config = dict(
    n_layer=8,
    d_model=192,
    n_head=3,
    n_kv_head=1,
    head_dim=64,
    d_mlp=512,
    vocab_size=4959,
    activation='swiglu',
    norm='rmsnorm',
    norm_place='pre',
    norm_eps=1e-05,
    positions='learned',
    qk_norm=True,
    attn_scale=0.125,
    bias='none',
    tie_embeddings=False,
    parallel_block=False,
    init='normal',
    init_std_qkv=0.0549,
    init_std_o=0.0,
    init_std_up=0.0549,
    init_std_down=0.0,
    optimizer='soap_variant',
    lr=0.00548,
    beta1=0.95,
    beta2=0.98,
    weight_decay=0.055,
    lr_head=0.0103,
    warmup_steps=33,
    schedule='wsd',
    decay_fraction=0.561,
    decay_shape='linear',
    final_lr_fraction=0.1,
    batch_tokens=65536,
    seq_len=512,
    doc_mask=False,
    train_tokens=208200000,
    steps=3177,
    dataset='wikipedia_en',
)
Each number is 500 + 50 x the weight over its row's rms, rounded and kept within 0 to 999. Layers, rows and columns count from 0. Numbers have three digits each. The size before them is the row's rms in percent of the matrix's.

# gate: layer 5 MLP gate, 512x192, rms 0.152, rows 393-416, columns 0-191
# up: layer 5 MLP up, 512x192, rms 0.148, rows 393-416, columns 0-191
# down: layer 5 MLP down (transposed), 512x192, rms 0.144, rows 393-416, columns 0-191
gate393 095:386466537429537523510468511523455532508557500440507462442571457541518467476428522547434468509485505470522514444588572569482457495459467385557490343571533519531486455458540585442491507441541549561441392520617478533469496552449429533508552470481532491554431564521497588439524573521497467526540545469473526480513529453491448485573602481527550503476503548545554553489507512576479512515537516468510452448541600518504523450640522527500522473530522494533503536417475491613479584430544441431531546474558503551433473545619559412472524460500439523385514538485503531449503426472535371481
up393 094:547425494509506502499428579442456528509498455522479556502506521562494509430568560517485424551481572545449424511551544473384418516558505479479463406490496506452614433494520504632520490439465556546507554618523539560525475458449495491563564486543468491625492531519518470590588489550531481496496508528483563466586585437515446516493544474507463508407496501470475541430370530435593542439458508528603463554591581450556472501517526527470469494538583508491422436414444572500444541525457531508499570523428479539484428570508533473527515495387438514483557460463423553537487474467494418541
down393 101:501457483538565569533547445552513475500435493491479529406479438499527530568552551558537447520547495505487408471487582508470551548465538484500525566436529503542482548528471466460459501473485516569495503564536495422582502493474408490459456471480475435557589602480532512537476519579486487496485526477566520464483641479545558520376497532500406503526508383430539417523587616552522548571534554474542615523402536526499547527507382405525507393509539552506518516500529489501500420508533508570450491579468494486422510433520639524521477448470520463522495532546486617592507447444597493522
gate394 103:504437465552401436473580551538505565375510565552522523430539507491511589465568501579568550476429384558441533508508453443541553504482454522514472451440543498472565494515486580530482578456456450453426412435480457470520560490475405537482556508454498468509522499454562398416550464537549512505447411484544528448511522494505448447470451480566551556406470433403413488432512542552500442546381534530528526454452493521507568491491453428450555448417473548461594458509573464450511436509521401450518561483575539577515508485479484462433509494490598513402489523507515491512517416438441485521
up394 106:537484467488566504508448439489538495546560469502471408497540416521408478462375441552595431491561555461482494560488554431454553440369503551513509483442506433495525461460512508473522425516538502512552411496433556512370536525467468521533484498517553513567533545495500486543445503592522545497524524466492508549550587486470397493531548502608518464479522642524476575419517559519580543527488451471459513479571493502417479522561466440575544497385601457478506521446456458499513610494532475470494431573507540560410534453504458544457521461529501461471590466458579410497448487560570411501
down394 103:563478410490482490514488478410506464506506464505564437492515443549554533553585483419531546425527522443471445408518521502476582587529395510501490574453486527557508546407539446407453458504509504468540483523475526570624534470553532546496449494492447466423420586451491553497551520502416525493540567427482435447461519436503495489501589522476461465464519464511513444526549462462479544562478524490474520505570464347513508553556476598457478461476439646395517442548500560520478410524567441576540499466440551551489539569466554515534519443569513433478594488477421550530521508443458536391
gate395 102:510529449531553660568552479497432501431387386527542548455518441545518572537493491465379484540568474478578523532515537525554450502460456531482543526576580524492534538502470484477447515554449480500434456454549485529509558454482562507533610436440506474520514515475474531572514527450433452436493536466455531458456490574537508451497530459476538463464514518543478499472471546529427535532437618543582416489493512532501449450600451427442462461600527415494479485499612481502524466569471591532546624604426482424493505539538489521550523566515567553455526419415482542498497530575544510416
up395 096:424464535407444452543479587499489524550488506429381538511551466520515557449504498423514456451434502447418572600461356393568502452512488503521564541470493431549504527421503479535451507553541504513448464485407462546515528474500400435489590563548502512443495469503458396467448500550546451417517497544490530528497544542561471464498490552428386594500561479419493523549453516449401456549470521486449436472474515484503495526497550436453396481478500536460435511616464601530500395480539508506526483492555569521542443542433524478504545483578519437608384558472506502524492504486552503494
down395 095:495488496490463464423482493569423471514393456545494487393516452485475517443613562490578507482587586471478466510455551570496465508477454533542502436459471538468519487518533483484587485563484453512518458472505448469576516496579405584490421606568504419453415530549505531541539459569540543600509479454568432571516509459400544483495533455571508500528473554444427587507493447565450543440631466533587534544447443526539491455436568480558461487542490588434482562473567493445457482538541478441558485480425572496426478472491446560502437435517498461494435522491558455518493593509519457629
gate396 104:521528533557441468481411502525521329593462496517543520472527493396461609572563494419521537527512520511485552471469419503527494407485531498449461548500509447357509495478486440389446561540478622480481559496517431490565478559549433463485463533539468466614502463519556491548506452455452561532568528608436407549492521523463474481508421552504516489375580447406481555568566497498598528454546480528523534444514426514549456492517524504450446536508472480393506526496501492463475570553427516499551471499482490499514438497607502432501508558532538597428463479517493540473425509456456503535
up396 108:480449466519465623565512519612519445430521538544592462552558528473526400541501494443531456480520523512483465461452611371545585459556429453432458433392578526480464519430471537419513488480625491389558460461514518517500533469462477452598476514497381520504378506511564535532456489469491488669511503457494552510557516484519502464444513450408508411497504492477518508549439512460510524550465494599494464562496452525512476475487560546511460503448516498484595595422531403525532534504472552485539468578545521479512486450510563553438478471496498462466443445531464493494472487518614528477
down396 107:579531378499410528415548497477476460545528567526551513443459506521524554487528509430453517471485533526554577538543504523581520454477449482549492492586463519479529521513443452467466398501477441480491503435547586517466522506550536459430420513479441453574455480471450484555468496453545626440429557413426482514526617465466527435553528510435439506496465503449510633561369408505580487535458508478516492468462493478523489488534494510413448471408441416467535500478592447505516498469419436454399581492473606550555424577502461483522484480535424460476525553466529515434447561526401473468
gate397 098:489466456509537472438495528471569556516535476468492445502470512575598455488516573475533418473578486541486566491497560457519549604478535496449459415499558532487552531516491458406500408432521574433422535518445502568416460402430509496554510376420478461531446529569480464438469494486510576464488467492416562502457442583515541504457563554551511404484559484527523582431531482528521480550574473421502521595527535544402482503476567605547644476537526590560559518563534473578474473532537447512451473506520522442472472486486493493534547496488493583528424416418476458564489496460383534472
up397 100:519467468535554568544527596442546509590510467559596571574401519538566492498453437526610533451408435529429503484392518469474491469537455498432470428442509465561496538474546436435519501599493565391554496461495526375501495484482399503480493487515428490441506571403462452568574513504577532474475525491538475456431534520487476484488537468489451527620512513597527557431550467471525545481513418503471399443466521561503445540532477497463519485519457518422553535497450482437526517521496500462568495518511629419489484471429469578498474461448486599499479564481523519534437431507541367466
down397 098:480473488554465512456476503543551558434496520489532468561498550506449458591485491555485480407600445402538425515549514509434499431589511429437573430575525483572391475419542416362521524500524556435498456514514526453417577418514402482458616452519523545442584538504506453524540537445523488547542475482579532445520559533497410431501466583509570501541494554477481458550594476517545543524490538516477525504525474415476458493517525472482434483550501421564539476495432428462493480524528513398494411523485537495504392504440512581521526459486413424554496577546515391427475571530504501489
gate398 099:661526501521536501498558467589420465549488513408576541532495377501496502494509443450474455515497507463458465455588524508458565537465520518448489552503570509491554504435536498414556457570530438578482542525506471408557448559571477455512491580469450489462425544515455526395480428479462557545578484471575574529490493466510556513446489423433505521474524471582532521455553594473535526515482442524510546416488551454432383463457522462598511491509485512507445423498490476445524479534466517377476467495560503462454567401516533458525555510427538501514576436474541569468477514575646427573
up398 103:515552481522501494513563436572502467483542580556472494483508522471482422560418478503416448467519504493504554551632481473562501527536438581515530507510528522509582522487608442469393456389467506561477530470562577479580490478445489525591548635499466505412450472484465474444553465449487459509486472476463513430450483451560440506579488494424500486573525528483539434498492464563371553491467504453486475500445338442497526487434499493494484470422558497481526552427396433542528597459579493520482496537541507412469377520427466487565464424534547420545476519479511544465532484542593477543
down398 105:613444538510487506460484479486549486448568445502565542476481466547460623493318514533412559578485544459491586515523481496529503548526533450348446477545422500479383438449478535389512378492460483484494485512548453521500528445537489487566422488480458520526481477468445527521423521455534496541521477413487409514561443584612518433446582433610500425480508505525562461508538532609572526465446527494532565471439531450477525508537476553552448545498478554503526464524527536526563524545470536480442433415472437556483474512482564501490497495495492566530593492506504493479471398449569540507
gate399 097:569526446492553471430425423538537492495514470579509543352599503484564434605565625531407504462548473433430560526557525511473439469437497585501462485556549488508540488497493563464538594491377429501444575512442453533473465477481509398528546436477513511423503530519435418467470540466499419495423488474499593399429519511539569513461478561512476542484476536580523543455428505553520487425476447495470563502488531538523507436575503545425469476484450547499554481434582484481487502552539470535502529488503519422478540589550527536454568431553519508497498495553469451462444459476666535493
up399 102:468432522599483378506492520458463518415553454493471545405509520498515432557503567591488553498414480473478488462569603557472514434474460505590564499545460561521551408534524565516524519474644644483497547448481504419546492626550467463444588439498525460511514467486542514549495528509460436540432470527539477538458414419546431532565550571495491519477490440619456553522532536493470590502573397468506446453523522523435556491455525538499556481479503535398606513444548529509530572473488472457473494430545437494465483549520523515437466506587456538541501517445499502586575536518502477539
down399 104:502442542503464471640480535551468515452504546517520509551477569558479510537556616513466503479465530502542461590625493505368550448558468513454423533452462650502567435430448551529521531547509532502399474512449452478551598526450491496488556454550518513494459486557491502501499518524519464432521467504592495553498439483560439498420597551427476564669602486510449560426518512475480550556441467514555585517421557559527572587503535491496513614475515481512550508495507493464516481534542585512496470468586550493457419514501610452469486462466566479463511550494477455500520521476544501578
gate400 103:591561467528474585551473417518562483568556404462450379534613527527598507586619505450473554516476519478536554465498510455564571538505474587515427453427520479526568527473522510597568521424569450426478522525549474520436497474394507470500574426485476597560490506552368552559445463519509481501484494479523442505474528487520490497531458498488588444517466522501591501412590525608366486453489519509564554556396445543508515532494473498506499526475558504468561477548481539539480493460554478467501454442482500527495551578501523567422440471493554543416508448453587473475543482436478484529
up400 096:605498463507476570559468538510474473433468508542589511465558433528492493536480523372454553491503420487479518511497526381498576478520499497493586578459545428449433600513546478510475490573463483501483444457563553530555400484451503541547528526484509488558562531441525556427455448510485426419552476404497580504578496545509469455593595495493486527520466426481445507502571465434538560545541482487504505556551497519432448478465548475516482469525577472521545467523651422472530476523581608478503548618467460485491506489442441486375524597472501527602528591519531524447417485464582479528
down400 094:533480450481448598537587427507567468461472452454548514483424494518556458555513572508437575461535535467521475451407539508476540495547406499389504441451461443630414413513535514424549596496500430473573445506456506583483553441577400445566447510482455518542473517425543562535495442542511499548557487481522561444498524460559449552503391583460491528528546546538569391449493533581500494483533477612491575515526556444483502494585435488581531507549511504504501458437433463499409487561445502515512499475459538538552419512475444572569518508523522437544501469484573473500458429497433448413
gate401 091:448470491557487477575436502501469507506490471483597579525500551575484522505623425589471518523510462454557486471403483551450569534452442449415532547515554542516530508550392478561507515521482622538511438418457496459446532568497524453422443509471630483628540528474494448465487477512565469499514412469417475511443438547399446449484472439463392537460609520535519512470521442508493453526506523589465488472434530503540428490465513514566456477565478459471507440445507536511556524457478574413476490492467430383466507502556589374466430530493397497511485445570509497438476448538512500494
up401 096:511466522458424582550492515471493521377501453455531504418438582497382488432489453515450547433509456509556479489468475448429508566570419451466482603569545497588459479487470514491401543492443540522534534466469525493525478462476587606585494529482508481432469481632498505503458479552458453476523531498468559613557531453493449478429536618549492442483553613443429541528507430542548535511545485469449471415538496571538432470466495549502443511409547509446465468513438512467557566548478395503503451493435556463451466507407552488613452500524443457509477565553513449414471506553490449440
down401 108:567459560389440577535467469452471465468496555567517551511499517484526508483584447498403486521597398472455565512499511545494467586467448491589491591522511521515542464452462470508435576495555501603646411542462556519542498511440495498474435504490553543481488519421471522446489509528584468476526562520526523488428504522536506584502549536337492610546506445454460519437468422494512583499506430525447501480541459479439424406539551529525499485474512463424589379468572523449551439470475523429572498555465485459462469527456555465504449595411524476463469449569519493433516523517529459424
gate402 099:556479534481602432484456547486469494513517488489451461510415514551441587459509507443505427449558451568554570548496535471530454498485497486515547543512540468479481436490548460536471498529522409520558445418379459463476555444597545517494475570601612405436535587511582502511510395506472487464460502534510511530470533606515477460420534525557463461511478435449493561535512551502496477567571490480558585506532476466431525490485380460435572440479529524559515514501614496553617490524489453564537500449457521464453456519467519520455567487452391435550531509334514534469454535375503524499
up402 097:544478432562502437474342484531471363514521384414439451458458636597533487462549466491510532494611523543607519543488508593398580478427431463580510514493461507508497408442467480457470529484483491522469594459510530418470491526470545514439535530477473459568554519509532571423563429536546512457447392512465540456534548499521515566557495523417509551495533495446587519468519497589607465472534632488473501496489470559424439481575509492500512540469491526471541465510490486472459443594470498525437523429597494416489479479503471464533561518555494505465437476480505462461457544466472525483
down402 102:515504552490423518542475519427478485544494555493537524531522458481542420535537493554475509563499592549518527598489580515569444535578558418391479529479556499474487658496462458479517483441483458529448465432548569572606542467507599532498486504479549480534454506480522522580500582491582442530542528588488489444457497445460427470543582466314528566522538513435561488469489411518506412371554482512488467512478393496520462568489428419542459552428467515467490560548453542447492518501540592493504395510492445427517543482468535502471555456556530500539496529549505589494488521501524455420
gate403 103:475508502499645525519546429506513529503471456527429448451647493471457465538447419427582599456548409528463470505500475471498523519449513504466498538506515587499520469473448606466548569535435491497409459545441578402604565467483551560568503456558532555543542517551502491447510393409565583501479459512530507543439548518449477509451470527553525454572434541518458364445521491532500500487578528451493502512575474504529480448457486532469525484484510495465586522409511489510474492508455527552481523515462526422546489373407478624528536491496571512554459591540479473492574574479504558592
up403 100:570488468439398557377526484558509571470427462468495504469528527594529531461483434522493483581491380462542513505548607446529410473521462488505510496482554479575539524502567500440457461514490525617452498505524444502442490430447547571422523551547487482430485526508578476541501495489469458465472573543534283463402524486566466491486514418518413494483436534500444551543569482490509514543502508491564439514533515472553413512538460413513465628426389512476521458511477462556578446493578481525424498532541496396533511500485505480501515501473468460461489403520410520491583529527542453528
down403 102:477453541546545558579503496479512463662579449523491417498454533421626486495469596511540517463481535479557452507514479515459595453552487495501473462499560450488480496481437435500395532516546497432468487468516449503467497479492562400544521490428467528507544558549493442508470509514488546570590462573440533409525496437521451402453528487492508532567428477499554550518451456582465573488627523451444437478442480522496513495432441512527453514528425471551395491619487569438509455398480502593482425534501521453454439456483434597497486542440408467505501543456555403558419523467542498467
gate404 103:504529453487478449521443578532548548319500473539435454497536430448489550532518434570423457488542485463522602572434544487635553481503469525517628391499576468529479497583488518522370491536391534501492468551459432513401460537442416474450482475502509609461495463500524619545486482509438553426568536550448509505446507516488549508490505512517532571533489527485479509534413465577459505503480476529489514498467443573488503470497574474544574499513556449554445464498463462416542469562584521462503559557545534473506413476491492576489435438509474468574462442533543622530465540510436530518
up404 101:512492521537496496594481462514513483552551521451475529424448548433570405553591595374483520467580509503511523448471441525463488479606417416549440441451407529514452397479533591499543466460523473568517519491545436470454585481484579457483533543517522442440488457498512442472469514533441507567463481467497478465499518588462445490559441493409508552462479415559379578489537558403519389490489423429502575437425459469537493540461486563481508520535488529434480510396551424544474561458500417566425560430518488469519547497566459540521540542473492490579545466459508537473469419527456428465
down404 095:420471526447535439475467515542526551477500466486455563426565501539427446452497532463521520557515464488548473547438494417499540516519485540473601473424528465384503441489632467429485551551536428433528507535551455530541479466433490440524489527517392515539548531477491522490462415444451433509438445568472531543527542492529544529536503509624532480509409505412584520566472424573557554569519432473532488599529563435442546483550512486585457498510411516471505505544437541461446591611435453404578560522523448491513487462460383561489561474562508522485494545610451533536451494444581492499
gate405 102:466506486491619457642559511523453479570517441525487473551511467367453513444519493456502652519613499526525522512487523547479473543467498590477505611458539449554535467494588509469540454487483459470514497497537470531456468483528599516492556473534502571487419456481387417603431397439474490408523461517465518488484483545437586567537545421496473540411510410432556506463574549489467499495464527483477466444518490543454516497499479459486476545517508580590391553404539398558605485489448528468565447449470530462548557562501570503560571488443484563480517512477567507491503518479514492454
up405 091:554423546477623411497482510428536525580551585470636543425543458464491492478457491524488506581542526508482519497583509478499532531479445580458417575452494476430501418545522524479462514535450455547578512501488547526545540447428490428487502480481535545510548405498527574429432532569571502490508546536447493569550482502534513579551492476597415467467502626528558440580538498455511516474581439586432477414505519505478527581543540551452482438527420511465354492522496542447556483499478451381432544460529469518462471533575539480480539611438428498504535419494528450560492521488468462486
down405 098:541479512559603535514488498454418518560473538476543553549460469566469548592524451438625525528506474517534535453507541466456484597440488588498484551469472448553636481528529530482466436435537476506467521462525494474553482499469511412457497390461491550546463640492462430553434473533480539484510472414403500507518439507514550441498541514383413507488459384499457578568466532587510495522452504508552413541499551566552465459440497499532485464604547541515541486451510546557518485465383543467590464463517473472537526471436477457500487476597646570481483464534576471543477516423510564511
gate406 097:481521616498463482417536521603572478609526523520565561482492540436448529475426504566523486493513525511632527584485519543472456527422479492584432523495498504477547432501448427547497441441506556558439538421515454533441540509449454553466422452575504519499444429522624479599437458483554558454560544462498534529498454502446494494548436418551495605562428519341518531417494534463436575574534453462500462461522500523455526533400470446533485498517486515567479455455391488488583507491550461453546499476460454570555562511535537459495494420530501563472473503486450542533490518519584588449
up406 099:488513514522522509471465475447497453559549552457588451531489551483432502493464612570464526503530473457536461532517567516508466539430487475401461595584459487516497441545440463441453520466417500521422440515464505507486509556409523536460535469457428503517556403533473546493605467504590528426449463495452593412544467470460510563531444427471494469520496558518532523500556520484462511513525504448577407501523563544535544523508521553522566532558524359556455440491467540483522395597506460580573419492542442543450494452471458683485501503474407521409474451540533539504539467571558531389
down406 103:463439509558536442547476458420553459529532552494478513441520459469569499543511553571490583411561549470508494491575488489535480449588481491481556490427532595513521495559518519471513598503520459401517500597427533480518478468383535517502545561567454471516425442479488412534511489518557427561395436566538505459493456478489405482613468513595529488491587520499472559544496481485449408522570441534552566568503507529514537600521502529438484515520585503506580415545481506475427433515535528419551452516533433468515604498523513569483600495429469556503486473416456577478496531498417633557
gate407 102:455601468476525519515449525513501404499611503396453567498488458482447467524479569504520499590530480458472569554472566515538564529530552480560532392454562428551542508476475549525663493557454392491555417465445486558471475567523483505564419525618577520493519498577482467498551490536428538544554373407466505530404420503536515532555486435511501472421444528395570475454536464548461506482445461491479457446512459599444436420460497484499527472483526459484445502540474420486474498412475558463478499448522475459431477516560512468560457556449508498519464537509512525636537449509545491439
up407 097:487416486531473593573552478506465513468516505505466554503485449511461567610485539457510406493557478527512531517509556512493533433560443464502549510522516450518561584457563490559476473535507508553327521558461468411494555451519503505532550545399563511564580547594456515609495501478478396470522573513499428524504503522461423612505469515503590521554512427413485547499511508548530432549540523521473515435498525597461574534582525463496415445471544502625472440595480427522505571481546496623564441497449538396552480502435478469518545449468516565474442550489556454461525515462465428491
down407 096:497362556504495513423551534523434500465471549483459458473484463553508519516335438529456464562450468474611465528506463446453505494440541479436439511563554523524463477449499548498542526467476460502514515488486508491409521540454419487444467544538429525497436602510485596553476460482502549553531549489475589506406478454494485406502613480504502458509489598654534524493404426569449636529536472511568514544591483597590540572501513494480615514426546516475537458422462495492571480486444509595494504536489566543467462537434500491564514504488563562518529471526486431436455475459525514489
gate408 095:432512471494505518526498571433486596582598548399567446452594543448449455466521465425519415525555561452410541521467494426598451506380577567473503487414428512588411521565514533473489551501522538503497513497519486461508456478654504473458567474515594457531547508554479545543566535462539519469440480565491430578524555604552583461439491538544469519509546477532481409427454580513540412617428523462431518553420455499546522461491510472450382438468498518494515586460540517535521544503538495523532523507569463475497476509509459486542503467533577536505489443568540451509480498458496566488
up408 101:518531454465564548582496470496486469413575532499480489585603439488449629531484526517499497451440448499535523521452522447394495482475522446494568588436480539497528488513550506465529455486503544482426601552430412500562529472570586547487647478576506573520446357440504566532595522516527505540520486431428518491474469513553412559588566486504412427462472544468529499456538546546464392485569471453556410454528518452479494451431586478512503500462436579526439483572474552477430531436545504537506570529588552539537475546508455516514456468537546513501523490580550556493478457414496490499
down408 099:420432471575474442479406499577499447500465518414467520471503485557462507486487462418534554558529506474475394448473554542549533489513492499519513503508587447528475552502487448536547531425473475503368566540470532436468502516563448518526515558465500553489570437542573474493569514498494514438523583557495546429528423474566549509382480493508451502535619534465397410474616462457422499470618514496391515467454473403509520478436433489509484417458427561534548522521501447540489569454524431520563480483523561492548451435477551528441474431507454384493592555602492489544472564537463431488
gate409 097:487502560525459412519461627439477515447573384473476438513500582573499526448505416432512502510562627455572397555485561470498526510388524472486471519457451420563484462585577475528458495434545488422522493492547512501505530470455365438555436536585543478515500493485464470474594529491505502511412568531517424483481462441491437445521545495542566491513534439495427525546418497572482467494477522558423478489436505547492517532531500482551601448491523535430461516591461427407528444493520537490437444546487489478455401445478468533508451508505543521558561569450493518660511540536520553447
up409 100:417574484547559488432510514562442508514481546470452549548512420535490483488454484530526573603548531477506581464513453613476538582445540640481494532455471578544480484508452491534530497429440443491382500507485490586535546499488522494522530440406493605485379472497509642596498449494536580560492440512525496485445507561521514536441485531500538524487453523566554542517487542514397501553479439577473428489478544456526539483392499492506559548589429467585534546471469508475483498574490539501482428477546487596481520543547563585501529403537509564550548502556523480464518394409441531576
down409 095:466451466498534470495439607536545529516525436426457487514502526450459503495508427433540491498448418540557443536578519564511549550465430529470491451479513603455473561406472582569476478498472535462530427530473463430429554538471526457481567541551486486461507477611519493489431557527534484464513526543471485545523536533502584476473534473457504423549411574578562531552506415474524545472544467525518432486445587571567557369484487481491577510474525540463395475498527522469501503567462515524480412486454543488484458387521461511485495521637571361360627470497508543540522499404526469471
gate410 099:483522518518501454549462460563498517501518500480462535484465503445318545487503516482496549489495500415483470509491395452509561542427584587475511451485512420490480429496484528456611496404464554413454518533461491518533488488493473426531555546520446469535515535510493549537554553496536449499510425534444479550501531589535507594485521576519474465543585490560553497482411426576600487533456556514535531517428476567506517449496564512438563488588541472589528506576447446488523408555464468479533468480497503584509525447517445513510506455552490596407442480420429605339551423443424511583
up410 101:501477543523511456534491514464442482453557484529481452560412552578512479529429496529642454504503456515471589432479494560544527537533453384459403509481604433512537451545503478468443582556540449561567548410490518508499444486614529553458529498541512499479501532508580512491503525481504533498422415401487539511544497493488337449500426516523585527580514455417517428450532491433407594489598525502591480499484413469455474537507467481387463518476448476545436480441449542496504485559441519428574447513529465497478522471492606524517479423584539481498453417570475484573455494546443514528
down410 098:487487483541606483502488505433504458463578485554533575556576408581546494510432518509513503578510444453515564341582503483518602577458525475481486541509606465605543454506570583533426482520527449543402551510528550451599472514505457473609488463473497500468490482551483447434576557536499559518439540470546405594476522554504453518445509582586468515402449486494530465466501476588470466489449490481526529529617440506485496519541509555477423581529535529546509554473433471554546451587523465493409522501586431562515500550458513450453511418487533438523461538495462488477608486445502462528
gate411 100:458445501421515497481605474525477560482539467446464456461613515500585436526519486491416477546537528536475442436509418454601508503444535439501536496613518572523430478485535421490527509373493484496469581573457482509479480405481502455520506444582481525520537558488526535503447508452478601521527530416536467442481567537514464544569475439494562587436525585500454503456500507559492458466488430486491501475435375538479512430511523543407520554593451518471509459425445441486544464468424349536571363600530509449554510588446515528545484482522574556554491576478503456487465496539535498513
up411 103:510508561549507436482513608530527415576587562506421572556440622490464519458572431447496486503559472496542530470502530501439473547559465389508485495502462427468532440515533601588522561518497528492542492438469491462392492592463437547474545405543537511556463493419489428566463499459463535528474483492494543528485419340476521466448531463546527430519448551536553509568481506473513505436598440537512485462527498496531533516495553488402415436478488436549510505460490453538550582478532545463474581538449599597427472521498507453486426492399523501508531431472434372474525461480463438534
down411 103:516523570560449526462582451455538565516490623389541567557514412521433539500494504514543525496460490431489552509492507582534482509517419473518530591492438576452489456529492556469607451538445508498472418443520499476458549561460498525493493382526505540463541461526507486542498531502495463406494606486538399535390439403510469451548454404463546493531470502596573505478489527533566521462487520513512542503401576482485516492498502466586465426397448478590451496520546583497375474509570500388532568423571476555415504480513526482479536525438521539485527489467513496462486430462498624576
gate412 103:633570524577514468479498489535568553583514474500472496597556491429488487527534465521509408533477467535502598549408482477551509439523605561481465445514519482379449513527491568442488493492430500477565369425447488497498533432514465487400454538533452569485455493516471496454510488567520499523598559450488505517503470435419544443557519594534465480438465607481551587504480496435530460492497499433500418439565443488461488513511526413570413398466551534487483509484568478515595577515443448523535487595501548530460528555468560477506551486485448464510518434456385513449451496525602404511
up412 098:459518415494527509466494461432557549338478526581426467552473480505519461493381491469458497462532564459505478529560532518539490433522423489580562456517514498498471495548476557491487467466454521536552433521445516495527582493501482538547522525425514508506606453452446438504528537494522580469479655421514563416482595477399550505585485478565528454550487549526529469372449474485447595396455434445547460454523426550493587552523475457503482402498495515599441511461451465549599534506486529486524575512446450560593420495516618496497446429537464507501556469490498476508441464503554503531
down412 104:450565465561458503450501512502508436477399507465452498571552492527502589565484430542409359506536471525556398518540579486419473512462523559456497547520526519532502472574527530521438512522613438479511463531477521421467432653447560493485492473518553546425530495460482480467535563503516504544478396507442457424496457462528564476487457482477558501519413493547434504465546594463409473532456543495450558498547513394546512588460588535528453493509500491511510577450578531438492402476539587561420503508511461515544493462473525462578557476450527439465492537520405346444512452458456467439
gate413 106:428436529525552466474465457556513503485421451538456419461498512521408499532470617558561448471562422476471484588566513471485470450462539429535472509544432507487401492554505454484542456619474505509476511554523502434538377500478457532519589521533485404452469507532534446464571451445497484530432583551475499542521605510504523444525562456569555457604466512453542495557524579527420587481547478433516474487536512500601445387608491545518470495459570606487454464449442566509521567499559584443385436511452439457480473520508554582498535487489482512492488427458486496542520487513550441597
up413 108:510469515484530510475439536539478437441390537506522577501530420430531457492490585596529505522591417543511500510565441469546441454501525564444562560546485442497394422494476371538574537549465589526520556524455482542517422547387491582455441434522473483498466505541503477469395452520514490554614498531507527546519436471492482575506470431552528552456454517474477559559576505401505497506521503498457522506460476474606490457523599510443529574563440387569569483388502476504512537475513448458491466543498452557531449536555468519484555458420400399539456449503399498508453480543532550481
down413 106:416518524516564439400411556475536442592399473459456439573511508499569531573523471522527496545494451496513485459497533534484524499497466472528590503380480518536528485469636480488487454462513529552622528508529523483481492580443453552482515544423499435482468499547476482491514508369524542421470477600475497549566499480434451462469496531469482474463430494444470556629527455480499439506477523483544510452503533430537459402495594556491511495500446485454439606481470606504456379509446521487546475559406531593530448467434549510627541485448417498530549457413521446543517414517498461535
gate414 099:575561508450570471477498548485484556537576352403530481505512470627468555515507468432546401461505449519486496389476498518539474546565512550505498587511599414423503564590474643543545570528517440488475519458478458569575534490571515517521501495490467519498525447494527531474586473393484469508572524527574456587489490509524411533431453482577502391560517443479554429476519455494459478500469508541449554486415454495507487536528579558442505463465435474484590577524519536599537500491528545394446496544489496516539550508486515456470531522483493581492545455435441526454452437410554457426
up414 096:570539514461443516498531444470498517428554507449411512454513464563474580446520540515461472483545496524411501523387448529563622596622495539514510405563497529485504418486483558416620560501421478446515561385533454529496525535472507521528456559483494468488442556508443432533472515534511546506461544433507513493405583492535514503535431535458473466519447459424514397544501590435510484518515489540414517509491525530547515499434545509506501541417385482459510519530597556463413511570453500575419522414497463415518498573515484517586549516574477498526497377407442455527523468498466450437
down414 096:468476551484427419553457569489450454522545500539532478459492439506526522447464550533399479496640511496425453570508479444507524487547551564462470458538451554498515511593495594548468499544506423555473559507420449453495598598508494508547495485560543550484509542509477379501527465401526547489561492598511533430415513531442535411547552438636531400557518500531537457425507567532451521461529552390498439518468509535462498529415447560510529523437434489590450513449606511378452491515438510454564541514579502458504526512487508577494514494570546488518488523574565464507516543494437454424
gate415 101:449547554528531505448524464510470442548518527463537530553439490527526557486488394439514530525542543456489520434541471476455488529462448460502432594576467556465424484549485571540565418505448477487478564588514481460587536505570504488544528499562558486475494557447581448508517538437494478576421482529582479504486453571545387468492521494583508421496434540507550584469400553416481540548481615498519445536501473454424376476501457619563529550444525461472600385521563457542489482444415519518582483432568470466562462468509489507433521443522471507542465529418496571407465426589533516473
up415 100:488562508488490557541442491523485486468433523569565497463474473511416455475603625484460507460494504526450454538444455492592503492486416379484578532554477400507506553549451414444449511434509472568483485420516454532442464571499489436488485484499520524466535462465525505436457442590494562526487461495506492487483507620523560501485516558509523443522475546483490549544504399548536476534617419506467551421460572521518517588528575609500540492503367526488453470525494579469382582528521483411579520499437523474540425434463526466486403527455489389494478520531462428531493498455382420465
down415 101:524516466530435527481613559489543467544476504574485491412461508472529533517545513537587554529575488567528511496558521578539468590488521539503494544556477425447402539544532516589395432497509450572569448489558495416478579563455450498457401521409534525541575573508593508467484521538503550495470536443487490454564545511466545510480507640520449404453522501421428516482577518519417549516554526538497501479574446415548532532505493533453539469498389411597483480580500497529568479622432505496537453526532545460447432561490555486424430470472494521538473527554451475461589484417447544511
gate416 090:666472421458477428463474429560547490505523503545514505553545529504478589508550527503410517478451502523418469550479460469491587481508495503507525520557466471560358504509555534344481467621466497472502449442474532498463433564535508473626467523527515483451489432446469521538518528512399537456552554457434556524475545569483471442520487505473575519493544597540368496544557464546510467515529555496378509529537473462515522431533505477482513505362445555447472460440582537425505548510533483574472627507518534397469466579477491425440461553486502492530498570527514452517517498466548470505
up416 096:511522537454512529501543452401454517519501516490506476440468488376531398515490441422482492514464545529469541476511452500470542500509479531485549507431515512387409521595506536503482495535517470518517508536462554514561495550495521534511461563572414511476480498540442572528543497564547487502600581538540482569408474420527478542540412441564468502576496510429386606488549487536439463429603501569511512416536502461578520542417471464510457369461443618484521475493464403497501545471464456502480380569452467561498477500516547491526514484494489532475457539398338541468499539383560497551
down416 099:512454517564478544517497625494482503601436566468501438394511511520558486497494503499512433504568550503478536540515409482497490471473527515478575503517528496507426474480452573417573493617535521478488589415493450489523621524465522518489519548403491523520471518569461558435528475514544500473516485535457553573437517467504464487447544479602512505530575480503521542554591496563602424571524461443453487434518432542528587384561530492555503441377465489485586505521475566491387633598508502522468456440528508521500541526407471574432511568541525510448575507576483432589487493561462490510